config = dict(
    head_dim=32,
    d_mlp=512,
    norm_eps=1e-05,
    bias='all',
    init_std_qkv=0.0562,
    init_std_up=0.0804,
    init_std_down=0.0804,
    optimizer='soap_variant',
    lr=0.00671,
    weight_decay=0.0,
    warmup_steps=200,
    schedule='wsd',
    seq_len=1024,
    train_tokens=283700000,
)
Each number is 500 + 50 x the weight over its row's rms, rounded and kept within 0 to 999. Layers, rows and columns count from 0. Numbers have three digits each. The size before them is the row's rms in percent of the matrix's.

# up: layer 14 MLP up, 512x128, rms 0.0804, rows 54-153, columns 0-63
# down: layer 14 MLP down (transposed), 512x128, rms 0.0805, rows 54-153, columns 0-63
up54 099:454383451474554486517412433549564523492468514491482517505528492433524468519402575421500542533471451507532506480491473567421409491491506460491603465563412499487424523511494500455604502488374464
down54 091:467530488515561529407468557440469576541474496395534419586516557536516474469447483494491495444560565512434601477567527530577510528506496425522452574504455492479600545576591492451474552512562513
up55 099:477512490546491472443500468506515606403516561510485568576523513487505438538581459546515544540427462531448497401478454499468451495447492432458505495456484505509536469480519498524520501466483530
down55 107:548462470484474468507505433545504458449513432478511523482487493465499536492451525457423479510523504506593433596546548436497510601561464489541496541507425437499454454561556480474571440544522479
up56 100:477406464496482535507529490493523478365496541529550578455470396554519495390507543473460544492515554539542479567490450445547380571583424527528441470519458555501522508453569506454479598537525499
down56 111:507451468526477444600580485520475468519590509571554528575521443507576410487583444548495501607525519560534542503534473464511411476525442546503409514533554475529397504433559516495576545476549511
up57 115:377507459540501555531542534514570528534545474503446453478556534473541532539367489542496470551537509485556426547496489511444470512424559503498573559470616513551582556464541482481493514541422480
down57 118:493461470482384500479471408563495514466447468477599519495449540489522476505601450477422471553501530548479580503562470477513402497546450509509500535623477569466535437510505507476488527515508562
up58 112:458536478474512572592532515509519503487542502496615503573594509443515510470561504540494569467446579512530458520565534465553485475477422461526548477557487474508513593507442496485368515415504557
down58 108:499493384517416512427460511444479480510466510556521468451493466525548433454538592467533542479555517478451469567502529445416485551442553575545500459537457458442481436542560528471401502474422562
up59 105:508436421507518420545475443505530461522558491507466541425581445516560517442533478584447461465508475565407526452516540557551584477406502567463479525484506481558425527436561494541499575503553434
down59 106:558500501559502590562551507513421507460493422579448541420526514491530534448487490404493422414502481476509464487458429485469447493534425535553556422489466586556474492474476517524516506524374547
up60 106:567531548436523495542488412485431629569527475414446578574429454453517520526497541479496555434542593414545535487508506504422442530438484416477482433480492523495597450481441469439424452480468464
down60 105:538535526483484591553495548368396433542502513499406457507450564452447476472535487558564518441510597372522528425501484473478497556475526464495513469418396529452542623434538446438517510500514515
up61 095:411540530560540503449488443449469553513506431484574491545563454529517417494446543548430531446571450467563444595427522515473431426420492566433527517455490624495486558612564470467432543452452439
down61 089:445468481493525482497478590507512528443471530552466483471468508536522553519596469507491569592523569547452455427622414509402442547493538539549489482495463386429514461436464508521471472542534517
up62 108:534514499451543548554527446538568576564467477430503495491465530459583413416440546616530488507518477455498485528517497506406517501467541523426526469454518583551545489566366460513519516494591410
down62 105:388518437499467498462486501464560445487494466533423674463488455588498487530439454472494525467434472454533484495499608548489430514545504459514505430502522603518388517447517567499535443497480559
up63 098:577480493543509490554423471510495546510493498527411532513546543584546496604430521532412484514472527408579399370530439457517506507530430521625583538516478504582458473448511582511401589436477490
down63 102:478343502412431606467550447469533454582438543491572470468544508531464523442562536553532470562484456515465514497497436609440423567411492496385478476552444489478624451498555481481432498500459471
up64 094:494536496520463565563461561585544490502415587472540596525556509413478592504505413591401459642480425550460414534574529397436439514534495476493475580490496537523478438430510514546498605513472522
down64 099:525518487455479467423587545490481575463548476565514474479485503450468463497511453491395520529441545469589486431407482463575595462556509495520560546549461527482502476515536451535550496420479461
up65 101:451519480605484452496501452443419487537539513463480509474540483451555515428604530500540388605429450520535515612539469560618517462477570448495541461537445554489488502349501514497472589443487396
down65 105:436525536474510488452440530557447548463469471491509554519454459442522640487435416487491470448585469519523520524492506506559539529477524440594539478401512510439551446580501638548420527543457539
up66 096:472490437478536481474519492566443509458484587611487480520550380516479530525553566526529516457517458500556482444507470514529656465557480531537472486437481454555534595408535480459522537482422536
down66 103:526562470484486466402481440499567552611529499470544470486562491486488554457380468493596479497441509452364476488531479480499539524563402502510463572492469482620519542496498482453540424472492419
up67 101:581465534495494519512483529447484446559480472486465565464521520538571533583494478490588453562444389551490474458472492495592548461454513378438524541508460514471498574447490468453503541572421573
down67 097:527475555475586506504538558506550527446530528518566410630476450472507503481494405518437474483498511426460619484530486529546494535598510615526520420578510590389471431596526518502503462492465484
up68 103:540442543408505560468530545528549499553488532544537499444518491461515459543533530494484423530535474566557513414546486486485453465542537535520478486542494523532541490515589556514481473568487492
down68 095:420493475453433497537561451403465479453502518538495484564438439467518468559538539584507550510495510468557617453568544505465469538450486438423568471584519485507489572552510470445563575475516463
up69 090:459531482564594506521520515466582555439538439528600658550537413483446521574462484573546574551483486487565522504507558459470555522499610469471520459548445588415533516456516514462554622440542520
down69 100:580504499460461582459517446531475456602430587484467489568444585494500505501470452470493342483507463547475520467594661478522478491497480536454554484581476589448481490524513485515478501526441436
up70 102:472476559498509514493485510441412475548564492442502549508546490447462582563516576453549558434477469507461480455486488468625554564474459500523577394466463503466576539477452588454514516496453539
down70 112:514477484483499494467467465531512530461485446472488455445479500570592561559456508502484547483525498542524432513501485432456574332451462558537536429513483423455589479476347413481461475472538446
up71 103:523501498462537542543455465463560437566445526494550459412461484531509548434581540447515530544578569533457521480507524491476490502536505479516410539400468532592447549559512500488453495618477494
down71 093:459489490557559485503426454433566482409508504513613547559520560577500462479487471479573406497530527572580545522457516518474442505458500595551461502496456486522499455619553462535431510523512629
up72 105:498463498515479483522530473524487582450578548559458443448534542445485513566559588538606519575526585559522527458470569537409501559549604552480493544571504486446471496470505614462576510488522494
down72 095:453503512508511555455498541454523438499474467491544478554455524448498544501485557527510558497525393421575368446446463530506509556492534451422483499433610549587524578593518587478438465485543539
up73 093:594409457527503563524497504580487520580485397463551505476493552506513417508469544473520527461511512486446502506538460614539427570540508383484456403541425470516438540477507437597438535509494514
down73 088:446509597497522515513424545504467524414555583504501493571515505486443533450562546568555562520480499541552523489488583413422544441457453544450502575461552553495455482559532500465487454447490448
up74 099:503543493507441488514545485464552560523510564568496483445458482554420456527462620574572513512475513501512456465462529538420454439434521497595485527522579434498638488458517473498468617480467521
down74 099:406473434559478532392511561538468524407525473497472540444448573506545482426403469461467507568398504502589502590476479495454519530492559489501560500455473487559456509564525486531405516451526437
up75 098:432506472486477456558427425537460421530548601536536456453504505443461448442518454460591520522487479603507491524475484516504434605449588576491526494421535544558492556493436491510515468566537586
down75 101:533467433455477491584484578535506466535490384417485577487492483600475478429563530547437473530514504402552461579484561507509527497466490464435519557480516423483453480495559445491438545452442484
up76 096:442474441542547537546550403553499566518497510542588532498472413489509490457562460463495493523498558524518467420382500360442420504466594576481469464497485449457473518519502506534618509496499493
down76 099:526515595509564500488440597487557487396502426458561514521574582460458490495386498566513536507506478513518572504559461561470600452528450545573522534471506529452481583518483371497409418493522451
up77 104:512392470500518477497525548465603469543481437461491581540526504494523423489567563575564454578517398464416482500497470484492587566458524400417545626513482552454522470500493444539547559468506447
down77 090:448615525395504495461521482416371577465531531598461472456558457454552485434441545452469655467490580591511578501475523539443504476531488484486463521417522446509487530559427544535497434525500541
up78 097:467521517570511578514432500474464473553464447412488602510517445529503539488520504474441551507462530459578469523498592467482524544531532443589454407452499385524486517490458515530572565490464488
down78 099:468426509499567514500506505449507480534572658475525509510457605573480476506557600567537554552525546500421578541519410452590509472490444454451513582493505482507511480506476567417500537475613454
up79 103:436541442559536514501429488557612545536495437521493478539600446529429494450559454503476532510606442447463413490537396505514533522400471457492482434503508560553432514443508508601472532450510475
down79 098:634466574574484573543518479502412455435534509455479563497440536461512564530462451445541400501417446573440582453536416472416442481563501615512430474435532461576606504538525528441454515591470498
up80 101:471539510567488453507493540455533507545507437393533521494543584552601428521443459477483574570417461471424470525502489492529486496536506520512509588513466565573499484410461505527614591562503536
down80 109:521383562573545496523511548505519509506488569474598375540366516546584609513537525471511535522531476455494545548562482500484420473552481549551472529554485523519508551406503464606540504471532511
up81 099:628540442481433550619505511544505510428521526471509519546518467478541549431473476579539631475512530479547449524460541471461491472531497581425467549490529497507464537562482496474509496489543614
down81 097:503466460528459494384461517431492526551506580536540466434463551457574512561518488419525500547468395439499477431465486569517509536432478483460564504422560476439445482514489534515533526437540490
up82 098:508477508446628578437491523524572480550485413535555543528489475437605539525502506525443487500473529494464509573410580518507543461522513462499517394487471524541543491518533571523450495581474486
down82 098:590480634509549503590448476536508463478602506389443575518523488479490492532473479517539591487463388458470519500570489434504527578494493528507388488513599517425485604467486528561448479567519523
up83 102:588489543482544476516471535538570435505468466587533527479454549411456522435455520561551521509492411536470500537539524516511513544499439567514501534489516507503456554400465563466532564485470419
down83 097:472536603563465504453530511495555620549569517518418504535550542570471535436520463474565458509590531507569532471417424492457509518514448422515548530498478495508516561462564452469499504481442415
up84 108:445583431539447454412524556501522541464444510518552484483485402501606507546390512495445523495478523546415532474545507546450571422458495488602572505616430498558548496535445538524466509526461604
down84 096:430479555572467546533599519507486426439555495543532493484481513506465535457428453494435486490379518515416422537511509529492558349499552473551585507536405510562513538490516573479513617472448529
up85 095:538464594504488448615520457535490499520517503574582509523474471489518503646445509536553476561465475430409559503406529476461448491368465507490546535444463524443536473525498555489491409595450461
down85 087:489518429584402505519502483486539514532573514457508438441466487457422383447463484575467543513508556575546472489507404579530558458572476629458438558506520514564547497433555550512598502465559426
up86 099:486488454489603527525436579521611547509519555465471437573529400497540536515551446504442494437439471483516458557458381490573601585557496479538426487520446533541501474449387448467449503528483504
down86 099:494450479457494440478456498422462435569559438493543385489519453626513457550532582446491547439513465456502470393484451449575481515557513483501505493429476485446440520571563505443505401402511581
up87 094:536567461556539470440555498496534555454488433511601522535538543523546407525502498486449446492493552443482470411515434391543393525499495529448540459559523572563558604505448530608577578572443456
down87 106:522523555478522498482515496541452535506491516560504433540512503564473471485403521539518509544459498633571545524498526514440487542511478429509537516529459514508566501470505450545452473533477434
up88 102:507514451568535508499454510432491479484509487460391477495404558492543467560555542377507461522479483526544456523510514422469524402506463598499457470526539488559529554439502508518501526587467551
down88 100:471408499487479527505552556552517546498491571521537543441644466464499457486472479509508482479501597533439522555412436440467485440453578475542495506489500445508471480511436564610499550548435552
up89 100:413487501488416518509531451465558516480424411507516425463492555424470494486514596468496516449429456441591400474531478510504452485536524402518564459425457509527510534522496568575498487527525528
down89 100:541517527482471545517446439444517494515523526440488510390461456485499592510454474438534510462427478485449562580450496465530482450589449470515495555500480509500482488524490542459439524474384535
up90 100:560546529525540514445505471431496514454504445491603565589536422525502499508473551507415382551539528400466463549532470547595449520526560466556514493532479578586535560588470551478501549522521567
down90 101:524488535581598450487473551464532469501560457565466522572537479580532531571441441486577479497468478417474502572456514546524487537455367368487519477475428465542406519476594553471511457421483449
up91 101:410499547531463514504551660586554576571494504467592466505586470414444395558496530527485554500549497491480486521520489511539525469506594502559498487497604527576464521463386488518466518565548477
down91 103:440443462470467538506468607493522566565439535564522477514486536463424539536504530457584475377447513500475464480554421520517545434402449477410528471504528510508506468535481558565452462577515512
up92 102:484569540584484473453497508539450495437466454558564577616474466476566501504515489518518509492447478545481459506563566493464448504471422459495588612497631473508538388485569439459489503524509463
down92 100:522547473443501467429514532476481443500392567419465511429474590586506490526421438441531491478509523458489493488540394536469480462423463550498509521505484464520530451426489497489548520455567551
up93 103:526573481419534443357448471424523457534492499519475492423547505507468466573564510516558550495517415507491439604480400444425487558443551512391516436450510570555450437470518502522576511495511406
down93 108:438602382442481529501504560512407530492594401511527518501537477480516535461478523527475520482528572533466520496516404515505493479472459457615538464513508607556476368626483545512586522471463501
up94 097:559454583542518478432555511420493471509508488502477599549558425514502474570470552471501565451553585541577485551454561523537486514551526505522433459542527546558531560500523485472537550623483468
down94 087:512436448464619492510430501472458574485401518452609462564480527581602503521425482497458473504402559497493560487540492495555565509553514459561554515565459510516540528441436579530476491542537481
up95 106:613424485381463476576516518516507568483505538464513441463424562475467559475475513548474514487508636505598413490407500467444488543494531521473408468539530533471458542488557484542446509459421485
down95 118:474526571526444595548556461578437578451458530385634524585438475513544495419537433474441508453516504394543485517574463535462568478482472550448501440447477461517499539543507465527462590491449554
up96 095:459541488491550544489453482463461561511545550512471552503484589580541509494375495491484486535530466476517601411568503552454502489501445439510510468426446530474486530428504472410573511499515444
down96 096:483409541517511522462536525492507428475534400503493431520440470471486425585493433526527565504476507526527543524494560491488482537451552550501432495485450497573513561533600434558439550373567514
up97 104:511459411474524514414528508465483484434519564454514566555555523568419460590506426468582453489584497539509527462520451539380571527499424451405522442393446439496474547478447465468473452539480557
down97 108:479514487519371435504529526475540393479519500557487509438543530555481573519547577446624579507477475538517493381500479469470624499488492575529510595423532453527507496604496514437395476549396518
up98 098:386516480543439595515532530511521512599573549502533571613502494492476499436537461607482517628581435453522507441540588561435568436476526507566451530476452513561538509519491475557475533511483491
down98 087:541464487427531398481528400519489486523424490389528512467442451521497426479461508461479526385485510470488465524542399494529512463515484388504522585485547514527521553464497537457529527585566535
up99 108:609529494381471420490489526504484463442484511538442474515527440452485566561535437521399462501521546494486432412539561534538575521429484473453601426416475513498501465487432471495441473450444539
down99 103:540452491546571519425535429500490497456546470511507454568565501473438459448498474501540478461490477485442468511453489449581492526566531467494536483510438583515466569526573516482499487509594528
up100 090:474449499472469429511547455465528546467464450414527533434481423483324516429530450417411532499476504460453524410552478482440546529513533523485482450472465510544407477455544579476459483542452517
down100 099:437464432574544443476453510490433473486493497580483464519490512414517539445472562502475563450484520546455463462466498492507438508402511465509530488522421573440501442477567451471425428458491526
up101 098:579562433511423555456572506554424461460522589515501578487415477437427555495482482495401470506557534438520455490458518459552538558515503518468456457458520541489523519565473503480495574460530644
down101 103:578525439536458496487539482590482534483476615403484505535441515539514510463524452548471530430489505629484465490571414611473524538564518563571489423506404506443465362553511434526443573565438546
up102 103:464515502469522498442529349504480484446473522422384567505487465570497566436504514496463465505421556488436603456499558483474416534474535402599496398513431442505506499489471438448449530518398441
down102 092:566563518474486495580466501460522474490480493465471418399464565472523495480541524556534465464556455558476456489524421516537526464472414614446434525544545442484473499494411514497482485509636528
up103 104:496462574499595518521446446533499489398547460543453466496526492408528449473524591465554457542488443464464461524409384474511557574438517598398513458475472521454449612494454536501476516462480520
down103 103:570528469553485484517564525476484507553488506508541629522531463551539469568490458561530491443473550542599598435551583550548492543426459430565523645517462487613556483569521479544513484454422525
up104 092:565460490568396431497453455448473524458512468501449406487569521443394539573542439569567527511509488499509539507405422489485511393493498479580536519497470483471537518507499570491508482467511506
down104 086:512516505478427513507458477499401500449501559478501566550487571474476544531488469545533435523419574595530499491491632528412491410512575438534493448560615462561453487478523438459502445533526515
up105 099:544501398457521490491491464474550516507400469476484428487479420441495525494518425438541561456490649483476374457442533537479517453436503417557392459568452452545492575478534476517513522487634476
down105 096:621477571499494546537475588589514463510546481486414488550475505592395457523501482420444514514506412581450523429506530489517532456537469540471582470514473447572407513444564506440457520532536440
up106 098:566519546465470540514489526426485469484443385623510480550506382558585547438507477482591489573567458515459497503515438498475474453519501579465515482522426523509526542618596470459395592451482517
down106 100:538515569445426532611429549542481480499509520477557499484513466461496559451563525527523483501431523630512493487505470510461511479414507505543459541477595436469524452465457380486592443500499534
up107 093:478586579618466461549472477476472538427443466469468568470541488564570498578498469525452478586443584523537519479440536568521485575490519493458483464523517587578510482560499503565482540499578514
down107 088:474462536456498508478502421625439470513522495453513422539464485499422579532451455453530424454538518402577537484502575471570497433516462509571574554472499505376439526521500444481583539490366383
up108 092:539501529455476457547567492491555543455517527463536553573575429566539521403496561449462490496554439481494555443480538495464444561488534592455500538583509477506490444479469390609492616587534474
down108 094:617504578583427541452597502472474482502495507495517454476482570561497499539515474539479450500458477473461456473449452554519509447435478413456499513444478584480502544560477569476503579515449442
up109 090:465553400525432454500394503466524483492524394430522479478436573475365524435535495454516494484401483504563454402544551514477481562495419416503469502534467617453497528473455501484551543515513490
down109 092:554512542518386522518584453525583496542497508475481470512499474529585442487533503515540536477484418557499457487536445468465417513497506509484478475456529471514476464509454534525468510563588487
up110 111:631516468485468489501450466556483554420510546528406587563439494460407517489568463539506505515447530484473445468480464509512536531495479505600462370579582516494513584459548498466484484495531501
down110 108:529475532470461500485524486519443374505557482452431493494535428500501525554466499501553575522475567506494544468447414555499467460500477537596491528504517580544528453477469440455470442415491574
up111 104:503564480581491510503502537413413497445436452457479466559497507565501487423536450537593570604460498536423348520570457490405560480406527456488445484505571588578564425495529523532449514497479465
down111 095:543476531449482461484506556414431409529436426554511496608424449536504526502544452474506600456552430515565525416511458482524458484459434566530489516446471501427500588500491452463504529533433510
up112 100:512542490566553446474385448502585442479536532463526389529369420465571520359532560563545494490609459555535463438530539529514577510486442570534540539493476550549437469522483524507496486506440498
down112 104:565481540573477503447441544540567534585457397551565469546529462451482423551444489565482493486477474448468587481386464420487455503517506494482558491488453513543576539439560490475524454464447471
up113 094:552509517552464480533518503503536534571447437520502652455475467547533501454527482639607399499496468405497560455586511504518444473476528482551486496585488501481510475398586528557529494537513627
down113 089:505448454486457538509411417583468466386485567519528424502480431462462536499453546491528544428478598567419472554435463528485543476578479519457525559446548525479603564470481544451503486484536446
up114 106:627481483422479552530433413463492526538536488486490490477548536483457545462502583517507495537496451471505434459566444478465576498520490479438493588438439507495398459414441489477610499453469476
down114 109:564499428609580490450467503487515454498501565477465467521513546510484528532549531559434521430497450441536475451416443493473402468372407573520539466473429487549475458500453516548470509508510467
up115 099:534426498479491423485487509473523461526560424449504554414558545510454534446547464478602548438479539417486454481414430406486549524528517509439571509461459575584615429493537416458530481486501548
down115 098:531503531498510517460581455561504534528413473558545560595522501600443551522458524453459519448463575506511487530495538493484378523583511520516447544495522553560418431476475534515573509625557493
up116 106:472458402487439443481505374426561559520490483518546461489522586484517487502425455427532538552429519482483432499520501492488484446565480503451469507541499564412575493480540516485496405522520489
down116 106:471453552483461502504427593605477495475456460573518421488507481474492513496499429561635534511605441466464532556558553478606495571428514560445527501499461521558493461499549485613406444408523524
up117 098:469534526543487484517544435484492448481547460525566407449575508526516482499525637613519509516505524462499595512528539417488537482437584526562558504476438540497546565570447477501581585474523408
down117 096:614447548478605452465496509469512472522422486454469544589432455512532465555472562409486544467511580511481513496554429522468533432524487420548487440503506515492573457514501410571426457479507499
up118 103:520472499551526446453568600450489465546445533419496481462506477478523474439486644522501419607409408552377534491536481436576530466501515393399457520516525537480470466544520465457590520486442461
down118 103:446556474480505607588391457446498433452526516511549563562475548513547551399460484466482607511483470496469536514458496505517508530457478473461550557466524511538509454537590441432388507524547411
up119 101:605586439515534548489522442565518464475402469512513424572539493460447540508429568451485565522507508393515427461489500420531426568451401480549493478493500424514446415457448491458536509522487573
down119 111:512442554475507520521514392441590499538518522532526389499403507395473534469543431581518512504508402497516418551525457556485435546456509566434471486439460602490529507400547540522392426385468497
up120 103:572547466559498515419459557462454565492501521530538528536555487530468565523383629539468557462471587541468444478495569535535504495418467536474450498628499446494431493463472484532471579486489433
down120 101:556515500462402513436511503465567563457490445517456410556570535575499509544461500531512634538475437573586515489477488519399465506544529545527546508424558556517529526570473519597559542516655554
up121 105:507498541522497515543593587471505415576424513524572470497510573492517491602559539569563521562611489484566549588480489480587619455518505526494483547478544507533487536526470428578573517467475457
down121 102:415406466536452458489502541560461518521468470518561471427576473452475536477493405502506491481488432546473487547460565598572407500540561472460418571579511427502563593515536511575487517490503528
up122 096:483496500470562519478447520547496443449579563551574506532490481516560572600456558473538494477494513456570566453407539521549602540524442505470456542419603501462567528441525473455459567645566482
down122 094:461564494505415522573406546480466536527475428523429393506528394470512439435541527473487520512473491522509420560522551488568446484524530511510467439520440448564495417517541578509495556513520481
up123 098:473439421497463518397431498571574393443560505464455425454526444507609492531457490485517417505526462515511459463494511362458470451458521530535508539482509550484519375480537558479489527519430540
down123 100:590574447540419497522531547440589553488461433527422551484500574589481490474554500605482562501433465544447415446493516495465532482501497483443564461528510495432498563549623519477510534465533563
up124 103:552519444497487492534502444520546602508509462559507464598529421513492609496490479419554597496529500508509557401520491574350398503553520499499564512411480470527436454585413468486438493491455409
down124 093:490507519560592516446506537522542518486504546500573553445403528532504318523520496564450455465487565575470499475406480434476476495465454438428493547594538441479470556477559497586470512431621572
up125 100:458485469435536421533478413560524462586432486476501518445481464401579489533471582471410516476484480492497537532455539580499448469469570484527446433459479517542410507419551473397545575536440552
down125 096:584484520505591509574514508511458429562469553583489520502541558532504472506518561481469545494550515471533549538465553584466431515542496530527470447500417412459476439482539514603562456479474543
up126 096:469554434445499532490477450474564401413460496418481472500499516524500480474485555548466619629518533506524448464436477483471487463524517423433505424484493571458419490560500472570548507503510477
down126 089:475535518500494505510477510546526567470530548529494536560521417585448455486561495507526458424475504473497497509513490441521534553489546465548439502503582455495624486406511434521471534545519501
up127 100:464555563526523405516472450522489506558449457513447531525516529493490457428502434454507509605539486380572456465489528456424481620532418472538516530578472522485428449415528461556517590498492549
down127 089:537405359551609561509522576458519539477498500458465452503562547583554530554408613530515479379556497599488533482435443507531540496469653562527538493480497598537555565504448465395471474534544488
up128 106:548356498574572535545516518526452416408535539497417480473477427536467467502419544530512560493511387483486552452448507508432506471417500469530470382485512521546464456426473482530481505450372515
down128 098:494539520467426543585456510462465502536438537415489489494507635448557529526493558448522459504569582522420518500470535438475452541461492468459563573430515566381522519526486416496562590464578452
up129 102:516386489494550469379532528535562542649510506445503531519507469462561567468520511498497547517447558498461532509464490428504418522492579534479552521551326525459507480523470499438524585464482596
down129 095:465583489448454469474462464519486417400548419496551511535411563463557485483448454480550524448486591599462520426577459501524487492579488490483539518508534473548498574438462505525496404589466546
up130 094:472522465507488499554505539460489481450505504564463501572558505554447598564587464482523526573656565374487532535491537550497479536424427531507569450485503498528444553510524467388463514527535513
down130 093:559576498473564503472523488520482593594494548445498564458520495427552504450415463431381460498432538539475540499498400519505548464495446382532517615404453543433550500562533471483478460453437461
up131 105:547496537522591476577481419515490444505562576376437548471570543487518477501507440451520561484496498523483498469441494512565485549491447452456428449506489412490455494438483445475453518459517487
down131 107:545619426489455404428523458458407449480414502464497472497519528493505535450551495490431470549527578585452494501608517519548588460576498472585475448479530450532499555513461458449481526520406497
up132 108:538486426537523492436561417518556553514558543493544554450533471519450470503505547519418529562458496586548505470496464566490474590480390529510481509469481515492508414483562499520488585493617607
down132 105:570541434463422419521572469598471571468444524517459527505529520418497500483542397464493495573465551498420544469549438536520521510487529493520447477508521425532469416565415515427476524470486492
up133 103:595476464531495441492476474489463553470547460488540474438545576449550451526564407386497585516499511484475549491495427547480610527385553471496563465513572496465403460468490517486414550451530559
down133 103:514524428531511483492560442534547410541512405477493590546534479427583557449418462490526499528479493563540576516410481511424535625429496511504507528471460579539498517530504428579434494549494447
up134 101:496418519518587409500472490548570500521446599540513537474509489464529647539508475593478513574569510489431479418486550546470531507526510573542499450516476483572614558464416532575541506533509524
down134 096:491494545518492527526576573485556509557532475439399564439492579504550543462524441510475492522475393451487464530409504577478385525410532551492431609484556538595535440556495469481549479544494586
up135 102:462495564500563446474495544514553497524492429483567569542516495505504469510475420622587472490526517513517471407455507536500463525507407403566428499521543430550504454521567511428508547531433408
down135 113:475517560466488586545449406434461480406570496536552510553604429362504501413558534513500369468473493530514497548480427526416526477429479469493368583538518529444459479470598529541492612473592489
up136 108:492411494553502459492351511519494428443488494566473539526596444483553507530519507536539598528497486477465497519544413448478569417464472470449467548424595472553364455436498543528600441487515432
down136 105:553491586455544483471521522442549442544486467503519452571436459577494497508381493533524508500519496408536541541512507576449362527456505647498498539497509418598515478574435488507340511560462485
up137 099:525505426498437517522387405549531524524512577472451463583514447523417515488522460542518469479421486512523502555476453406412472465558504474522513368498451462517571491459537541566419574490433530
down137 094:446642561499615478501522521416545424519449453511484445595602452453516475552471464480496466508452547427493579499425565449595476480530504515508407485517499514422441368427487528463595457445462397
up138 100:503530447450541446519482463528515512559488536459467567574565470477374458499542541560483472502487542543446490549536512473537523489420495496542549500422554501464571538460552557563466564569349520
down138 095:537468438503419506477424528468466562452495460482515423513485468426406522568379513507379463496505520533519501456449531480640459627504542489462478489459573557514458511528520498496535544464548408
up139 103:527464521373508449414506487544512495603425550487547500538478469504566550411548538498504551542543489547599578515441516445502439418542447462515524502453594562548572462449468443519511527530614567
down139 097:520492495375555473473475405435481562453545448490553495468576469591432552474476444449523499548504448556409480426453525429472431529544549475513472567475453506444550610535511544464503521471492593
up140 102:511483485486501511569546394432479529561480551484510605474540487535489503496543535432481397449444510547472423508524359503519458469464462472595496458536578420504608476440544464520357472453466511
down140 104:550515554455431521542483495457545484558537412518498480545494532532556439488428439474576487560503539477530528487473601532485402456511548460498566432474461544459442529533516560511583395536549465
up141 098:519472433477516517554532476454548548477493435464431632479474422559525440448428430527604503532467385487531521423463480503531632475507469453540589521486506574465530496515456501533475521524525503
down141 101:470522499544481502511516520465550502537506472520500513545618535546559499483547393399475437463482468560485552551510550553571455539460519414551454508469640424449584542412487480493446469495536467
up142 102:587460449524461517531487440372389500454518607516463562556481411511493490558481504483466516479509555524574506458478480476418506499430455595488540490452546532470514541435547537424551478463466448
down142 103:511516337589415464486525512500504500413597530475424584437514453421531495435559438429564552429511471525485453462491512550490459564471544582466469475490575432462484504470498459454560480545441483
up143 101:517530520505530477403539509465523558567488510547439622473522473474553461507495514482412456547536535568491495402484495491527552550620430505385490493524440535520500491451561474427519496409501558
down143 103:426449436536413478565520438461550542504427527420498517475597496556504511533439463480544583508496514428472616575574478478516497462565503547415517445515443546568435469505461434461486488515579532
up144 103:524521372557500512543571440546478513466460436480525468489471462531539507516467505487450479467468533507512456503523469547462486567498554519544442447497558598540517567521560488576438569516506563
down144 108:524516525459403456593441465529527474469447564477508530483459560456508400505533449619506457497430434441501412495471459484556525491412533502574577502463541550521470590522457496575471503529499468
up145 095:481519398448501469434516489459446480455481543466461533608467477563451491580510459488444490471587426564477482496582547531480543501579459579524498447517537526539505438362538515490437542513545516
down145 101:632561493495368562506591430454514524545475472528484526466502501421550523562521573529510502544522572471541543553437536508376459547543552442521515500472429534503610515548598469543532506515492496
up146 097:471470480487516525528520490492511520520619458419558492520529434500523525427463495473454535477523456480559494413609495477430461465532480475419494457522601518584427512404524517499438540484568540
down146 101:452549485558563464535460457597457493569431439499513549556425527476504570479483602482526552506526517610479474560502459494438525521511532547472482412444451545520534516532476503475470501498468582
up147 092:450446493559539494523615527520396542454434519559509499487517456502539459519459489430574534547524488347584521465510516461555484619522616649565502518549569488515485488494485513496500568535471494
down147 102:493425555571448513483443489507516467484509454527490467527510537468494468444445549593521476516477467559388459518522501502559451479526390351430436439443497547554478522525509500444528439545429530
up148 099:597480541577515473441496495566516523496515500559479492458540495496600639436509480527446422529474497466530517484587488530492542519396425410523550549517527539464489489487576559451517608449381407
down148 096:474471559437464450543402553432371439536481543489515556552463534545394472488503585460516489535488656449459426475458565597498542487529581606487450517417467561551413494553468507513459497508541494
up149 101:466542470506474559530551508483478478480412510564505462511512541525605492524544537488486530591526589490566479505599434526527563636463470391573607371472550562532501431593557427460553516567534539
down149 108:543523561522512519467540512409454423434497516413515532498578490562435550496528482453531517497499529415536556508393509550556494444406432420570528566450475462476590569461545586566558524483491495
up150 097:537539504418536536483574447510436530488543424452495530514552476644408521434571522518457498451436528486484522506407528428521442505460602469519588336512439487547509455519561418487513553482462470
down150 095:467526474554529522518509526508534472394458464523479472491416470412489561462497459511475543472496543452460414526408432437498478503437528577504549582541504587518538540387506532522454553508488456
up151 098:482512464555607477567460472471548518571485470481547466497579496499548478531473546474530496551490419428451408589434571558524568557501514486344563432480484519546593469446516486459540642480574507
down151 093:478504522555517557479496533551573558469478473488558535582487484474459486460515575600463472532464569520559607470492622550554513508439477481500571491510491405505539464591461424475429474456524471
up152 106:517465542486448478523656494564525451498445443477574549591470539556468480606538504545497401544591500517483558463497510494488492566491545415521491481541443474539462420466525436593493504509454514
down152 109:378506491479497479507432484512473509541562463580579488467465565472510411583383581426505593501508608409488450450556436515454566478579540532449507477487523476455521527514482496541519508467489526
up153 103:502525538427454538500501479553514571501552484562430570577507417537513473516586601598593582495526516491536600560432535510592589407544542471511555488480451562512551461488422460453578438518514443
down153 090:486477506605522488573517460441482487521432582428561471461550629551492651493516457575461578559457500490473514462582547503531516515450442450488487506603513517447410484413606506520422453458560515